Part of a small language model's weights.
Size: 17 layers, width 128, 2 heads of 64 (1 for keys and values), MLP 320 SwiGLU, vocabulary 2048, 3.45M parameters.
Architecture: RMSNorm before each block, rotary positions.
Training: a variant of SOAP for these matrices, 203M tokens, 3287 steps.
Each number is 128 + 32 x the weight over the matrix's rms, rounded and kept within 0 to 255. Layers, rows and columns count from 0. Numbers have three digits each.

# down: layer 3 MLP down (transposed), 320x128, rms 0.103, rows 303-319, columns 0-127
# gate: layer 3 MLP gate, 320x128, rms 0.108, rows 304-319, columns 0-127
# up: layer 3 MLP up, 320x128, rms 0.105, rows 304-319, columns 0-127
down303:109128137110094076080147155129179108175130085202135132072113170131167115168119132150108105065178132118120110095177137137123104158126074073109133182077108125116148111143136097104083112103130178169147077107115127195111075137174132094155120139107178125166105163198169136119193080055109069156178134142184098069196096147077178130223075139092118093142157081135198110163106127194115095154185
gate304:109087117127118141105146117120139118145131111146139125130124113169146115126122127156125116098113118146088112074138127121134123130127108141140116141113123193120157162116149090162123114106114157113127165157135184150074123131141151123147175104118152126137108095123168180131141137123129116150152144146142107098100102144107133117204094093135153110107148118157149102114146120159140100098127
up304:129167137129146182144043077173061123095106164103120132137117133143097148080102099152158118114147090129113084100135105165115121122141130115111186129139161100135153100143107151124122152136125153109111142139119134123136144119093138144098120152161103136074149141099104131155144101130139122140109132161097151103173142122119124105122190115104143124110116126102130111153060117139107124122123
down304:139138125112159149146136132101148133133156104146120114134122113175191155161099150108084158104087106117078098140131113098104135132124124138111100124118097192096093119118138088138115137091108102155104120121138148173116147122109136171121101098123126091108114096145152178138150112102116129091129110116159105079092105154103175153184105136125097118094135093197109120082166132151101105097134
gate305:135121110073148149115110121101144124131151103101177110145116132142115128144119115122133134123101148120077128107159124131145161139099119130137116169118136140106141125120124079136118136127096121135135119137161112139115112150168126133132147129096137141125086114146124114127120117139154105084124115131163108100104115123188117135151144124121146112126158146135129111138138140089142130136110
up305:114154140113135137122139176118154140126145103114154137128127127150134122124119135126123129093126151135104109089147145145111133128124091127140129164103169128157123107109088111126120135134113099137144115125164163151099112140173126102125143118134135101134106114138136159150118112152154133082091158147140151133124113132154123122142135126116107124131170096134096117103128154117163125139113
down305:125155119098124103149150140104116127139112133158126138116132126108151097136133139130140177157116138087150127086125162087145129125111148144132160106139079115156170146136106099116138061122115144125141135094121118097110128100113115116121139113108164110127147119116121125111119164111161138141093140101111182123137111118125118087100178104111159145146142123109113138137087115133128121113092
gate306:153119157162227072193116168160091142168111143193098149078110220161211128178124131140169147072113190051132147123128166133116127129097166159134140143050083124173186166112141194066104029125073112160132219102108089134122055187107156132162118047077110157139132074172204146078186078076107238166094077144113204117104055140176111169123112172163100153098141230104063127255120066099129133102151
up306:144178204142182046125126159145074138189073164179081136100145090156146115109189127092117169061214145102102134065082132119164046110111125216161131080057121173125146112093092161119121091191071098208108173119145139131081111108111166160155100121127103138128095123119134187154141085074255175110068115225098127090155130136051172136157040168107086175126165170103055084110119071037062167128144
down306:171248184100135148103107151083157114168104135165123109192136150174137074075070142028133071142176097155138140038129141097171130114163192135107120101102158146147090111096136072071190111154133120129123129184185086106116050053147149126186137104147124154082077119114112147190102096108128112114141097126083112106171144145080160137150195147084127097095146177084120112084111117111147097140116
gate307:016089133108110113079077118110108061154097147085112253073141168154149119087095099134151108128143134121118051093097181096175120112177127090161177169118167103175112099098135191112110097111144100124186138180147090126092141116131098053158177068094086162064176121093057214100149187049151222129144169139109103078165076106131069066142091159126137148010167183110133161071160162063175152245103
up307:079149199041127113064099084048140093160109081117222162110116170160183121119076135156175064164166141145119109174210095124121214114158175095090177186026226141162164131109112117091115108177067052109183143170106108115115141178104144128148157080084078154052109103177085157171091163071182190140177142133123091044147045094115155110114095193206068135084088162183109127070138108066179156138152
down307:125195114112131108206080048146055110163154112180152043184092160119080066137105166129125076117100166133146032180165099132129098119225080121072108063109106140137182045079119171100219130166108171142198141165136093123132101145129133124058175116138100158143071178122062056123089118127099146142135216110084171098189105084130056133142136105138072170089180119138146154080105181175167093081157
gate308:152080129122136099174136157168157172182086123083108139216144115105157170157149110105136168118102052109128179150056094147149089108116168115163086173110140156146100095120098077122131144143139108186197128135170070165135137117073118109156141093160121162207156099091089110066074136104158166114145134160099124214152109049087009122111121150177186091185137133150132067143147129105121154131118
up308:099159160178143186086077117127094093084123190158152131089139140152088073076094158142116062163121209126123088110175181097102189153093105190100177079129127108119134166117187119113139169121108151066058128105127146111116136176191110189137102124120131119058119172174170134176160118192129088094172091108157130042056167185170167141122151078060081195089157119117137172106083110127154124148118
down308:151143092129163100129147049196097158139158112161155161079111108147136139084069141209126092089046205052176113176078129126125115112063168100119165148078093076123171152180180207092155058114087142156127174135160060076139135128106138105130138190167088102116086147104146154125098125143113105182137139146133070153153115152116153122134126121104084129126156131146069136203139087147098174135140
gate309:126120092099086173153124137161088138123125092147112201193120100132103148125090142060091175102111071102120135148116112124199124121061094193156133175114125139098060129130128145095162082144093075108125176149180044162106159199126132139180148122108106136171089145080137214161097127151086097137153066124108182193175134125100113104134075101102109150107122149111121210108078206102135103136129
up309:114114159189182114082112074103162090166139176109168088133133107140160108075134132205136035142180152133101109143157117159040112088139152121105099136073152183126156082066144109171131165083170134157180097119108161071197104110152130137072127171166096139145141115163136109115165125068170071176134158121170062061110127119184112108157132150149122099117092139123153078153155135139137114122185
down309:100115094155171136091169098134184186041187035124153197179154144221116117126097147165154126133049178092114050119177100134120169082118097135129086121123181089146160112086171107072097163187091120064147106133136122094073129108149145171181111134183082054127082151131133069118118167178159154129139068056152146082113131159151139152169083099145112152113056110172128130133152144127120201130089
gate310:143141082108129136105174152129108103149130142184114083058123124077114127109142167122116076119128141101142147112143095121117150161161083139165109100180115098076152157119117136078098166109076140113170122109086150155094100156125128155148154163130144095157081186138115136139105152189098098179089088107105103110087116153103105123147148166132089103114148085146154106165125124162135117105099
up310:122080166156122089138129091144121166106095139101156175141170142118127110154123121146137080111131128098123074170144141135099106061133155108123133153139138155116102115081158126135094153146149077174131100133139112101130141141106088089134107127145074131094151093123124109142095073091124081125129089132117141142145165108135043096100146150179100184134203146113102170050150129131129159152153
down310:114148134173111109157158094134074111132148130163170122153126173156106137115110132128110102099141095092178155147128133171133144125085139095111093153181086079147120131174160162117143081081141075181115137112192111108133153156145132140164149184144085133086158071172120146124168125081094104094147140157103174148149127129161134205126171173169154121097140139095159125140163113154106131146110
gate311:080120113119075154211059138171106131096138126179116085180118105110112158076107123088099105063188124103115084124134124145147130164107179078148177166153081155197151146174059090134129085167148159123123132142110082172121076170102111135110129128132139195101050211109136171194142113105151180127137036205114086194168149121156143032116169168177157045086179123204086110174103118129049128115099
up311:185109144128198126103140127145134120128141200044111107079082178160113120216111131101097122127043152108200135138082068114124120102162156118065074130141147046098059159131141047142122167120168128179118086150093086095141188102189058164191108088098114076187182037152082093071139146159124138068161230124188142071029117091147120188107097096104083229204105136099174137147154173167148100131101
down311:103102132095114083154182116087142085125086175089177157068151153154115197192142131134158153147108119111169172101139083086155133119177131228034072084138102113112174200028184137115116079118087092173099152136047132085123145123173232065093039076177149172153108112169191120065127122107105148168139138184126152102104140036099157071102070048160139252152114127051136118133133206135086101118143
gate312:180138086142197180148141078196171159147134108083111081196153113081216140154142121037056094113161226160167081230097107154157164142105134116086148151149065200055153139132099100102206133115076192164139119174154106149159124179046072201076128127155157113124045114109143103164019096200099098075080126100182182165066158148142138118230080174154100115154151114210123061166193158129120172090141
up312:158141115113180115115177066137143159153146139162102137141190129080246143142172112069104144070174159185116054255085142095175133156073163090076164113154154186088183165136120077145132128142121106143106086176153122091108139178037107184090168147139163090139108157089174131234000131188086107143071128127149146175134120153176133140197047164118073081132129132135114045155171129099110191049143
down312:140114129141088129054143070179112114110028146197149111164095112130094090098076120121165149150171120128108109165172178094165137220119204081148049097147181123117156198133149108084168085191081197125134127163139140128065095116166070085086133098188140145147174096142161140103154134082179193052164146139109136146184063097090149186178106132131084069234152127181094225120185154117151173145165
gate313:094126120122155138142108125129120096092135122101126141128160132117133149118128162112135142126129105106115120139138132120156160135097159140121133089108173126126115127152103118136156123122127146147125128136112112082140148113133122132123148149136150144123147141109133105120140132113124104078093100091093141117136112148110146168116163146135130166134119144113120102139123088086106145141131
up313:102118144102150111155128137162137126119145125125146104090138149149126097175158121130081116088106113097125130148146116091144114128143119100136122133142167099157117146109145112159123113145127142136115103130122130141131151123106129118130149097127156153131139148113133134138126121131117103069150120130108146122129121112110116139113167150146106156113115144139123105114145103150114132152111
down313:118124106123172116108163186134143117152117146102114151152169154109116135114122153127147147104102141127083144120126101101098111117130148093129103178094127120115106158145128130129116141113136144103170119103113116075136085142127152139184142138120128142106112143141154141120114107111130139143078115115104097133149144134102104104132116115130167102107106125150132104112120149119101155089138
gate314:068088178255078140133112135185085140101148155117174183174148122128080131102127128111160103178160133093143148094078139128120191086123105110138161148098181124194072162109177148135176114166147092110126113124101121100185167139190114126133157139099158170140216114139138170184151136088105129081170136089105104155167079126132162093088158088099182148207168166163174130130098131104143123146124
up314:061107200168072158108138174202172203081132152106154128102211095102134147138112184120134070180113123106119126086144129127177174115148136115102175132173177081145105153091198106100168103173175133081125116090118134118139166123165095140157131169133148184133163110131192157093187125097106124160127136097123086133133109131091142117148151085129133187179155151161178145060131107173148126160068
down314:128118116069122130148174114061134135109089080103124105128112105107129160135108104144070120184113162139202109199137115137173092148095102144075089187103169100132125125146095102173160132079149139106072135190136115165145155126055118111098191090114110035078045098109126149134054140216175112133140141185159157114173126139099105103167129212071133118062163139113094148103205117107033107118094
gate315:138133149152145139132153126109109173108070118140129126135181126099128102164134174111102110113107136102107108174175150144130150180112148132161128132152129129097209078119103153077100166085111144067149155133154167102100137150096048110125111125167095126122104128099142114181085102140121098126112098075128151170165150146114094098144141178107122143073135086122125128123119140063122122116170
up315:126149117142150121137155146079081134103055119138095115114176166113120088143106161121099130139107115101106139158154110144087134159148119166163142148165124095110153102099088185083100167114126171083119161125118167148099135123093097112147099104144104114108100159142116155147117153164121094153064069113108146154173121127086101150112145176108123108090129079130117117152132133099109139113186
down315:158111139137091078122130088078129107140161157111121136130143192191110120094098149188086165122125118084181185153156125118126178143156103108164080071150111103174113097129136139115136116131173162144094144117158134158131135116108101116182153168096142100127143154106116143175155139135156092111096129136149180134148138123162113100116124107090135094164167150086130114164113129087104093059149
gate316:140127112135126095114143100125133162159126120146127121141089136141119123151113078138137147135103126174097138128138142168118130170159114150124136155159109155154161111115168148175123075164133148125113145155095119113122133123120163141069130119163125166115125069150115126095174151118150131146104165144125118088112121117115163101138043182106119100087177149127146152109115148147094109133140
up316:147126123124144089127148108121142137174126146150102103152155129171134077153124097148140138161103118175102141123151130135145108151156086128137153167147115104146145141089167123178134089149117146137139120140103174145114127102116125134081112130156119163123104095139105134096157169114128121121121157150125111147095144122109135065148074168117153113108171100148129114124127175136099105132146
down316:069094161128119123168174127122115158088127144110147129127121102079135150116132126089124165102152096067152167085087110107064138099108141090149138142120101120121160138176068139094138139091137116136118190130113098113111151133121131108152141145099135102130158157116131175122101092118134079121144112113130094174155112122086133171132165092151115099164086120139121104092113126142149123141112
gate317:109102110138133153133106128181145152136174124140111165161084166142137121149097194114103160097128076098051110112141129098126128099152101107186131122167133128158109122133144140126155071155140107128144104138090072134185150108146129116116174152124132147130125143086141165061174171136120109105081117110130141120138080127129169093154063137125087110159141142105108161100161154085133174175095
up317:106140089118111112114163116043138134112119095164125073126118130132091117114122111178146125121099173163160138139119129148142129123130151164088123114110130087084181119111133138150104147084139118087115170104123105149087099111113115145170115092112122101116120116143125116140075103100126154147206082138128069132082150112134104128130178106138144170082155105155127089135099107138125117098112
down317:127088163124082192127117163182174138167183144097065127116112112125150121191105184133142106134114136110110081099187125085087147140147128103157106113128093112139162090118177161090099103168145154141166130174176134138112073134107110088092132153124125146157083149069100104104197135171054117135086160167106143139089094148145109100126102146126115125148148109092134110144148203079152090201160
gate318:102106115162115096118099077110153144143165099127117169111124121143132151135133112139158176120093140096111110153110146119144117161111163150106127117133113110098106136133128136113096121124146104100132128130145094127131137136087115091166145141120146139110152130100168126142139103116132100096093117150139152141159120143123191147130112148127131127165135165124136068119133157050143119118111
up318:147120144128111132109112129119132117144113126155122117179131134137134098112157122135151074163174131139159134109170110128092102098122135094128139153082116133137143141109149127126120131110140133135168126118152140177136127136126152155102120125147115154111141089162099139153100111134104152136156137099143113126140128134140100121139114137148129147081155130143131180102093084193127141145181
down318:098128131081135134157116103124119182103141125098107181109108133159124113115098117123147142110137093120153105132106159136105148139139111153112152122149136120112168146116105115108141122178113124117124089125111115107128095079066175116126137118124141156103132164075104091149127142123159109150095136127155131107124095164104132134109115094121115131159097153143156064144124156076147122102116
gate319:185105117082135050144109123134106168140148120132192096136108099096084195179102105119116096114163110141140116191165115109104131159189169121116110138088135097073213086140147101121134130100112146135185163132124090105138139156113208143081173112137147152134087116167080077122137114093120122046166078148135199160106143115150159141111167134157142147089198125137128145225092126137086125086173
up319:096174129100162131089182161139114108143125133097143132109125088133156078120115129101129165131133150131089099079131124124119164181196098158184175115202156155109146202073105165101170100140130115113133109121132111091103132144108140122125113180135129120168114178160131128155138115131125080028086129085095099162139138168175154130186062103095087135097151111132141178113115142026142168098146
down319:076137129116067157124053131139167083173124160132133148198148120136120109157142169170103171107096087069110130100163149088132102118123159096110122133131141143186146129147139137217124120168131143081103175083129125123145121176173089198123091148081096107123119162139162111200069066118090163098100115096164099140120036148127165111118104196100119137111145146125084181118198139110149155076112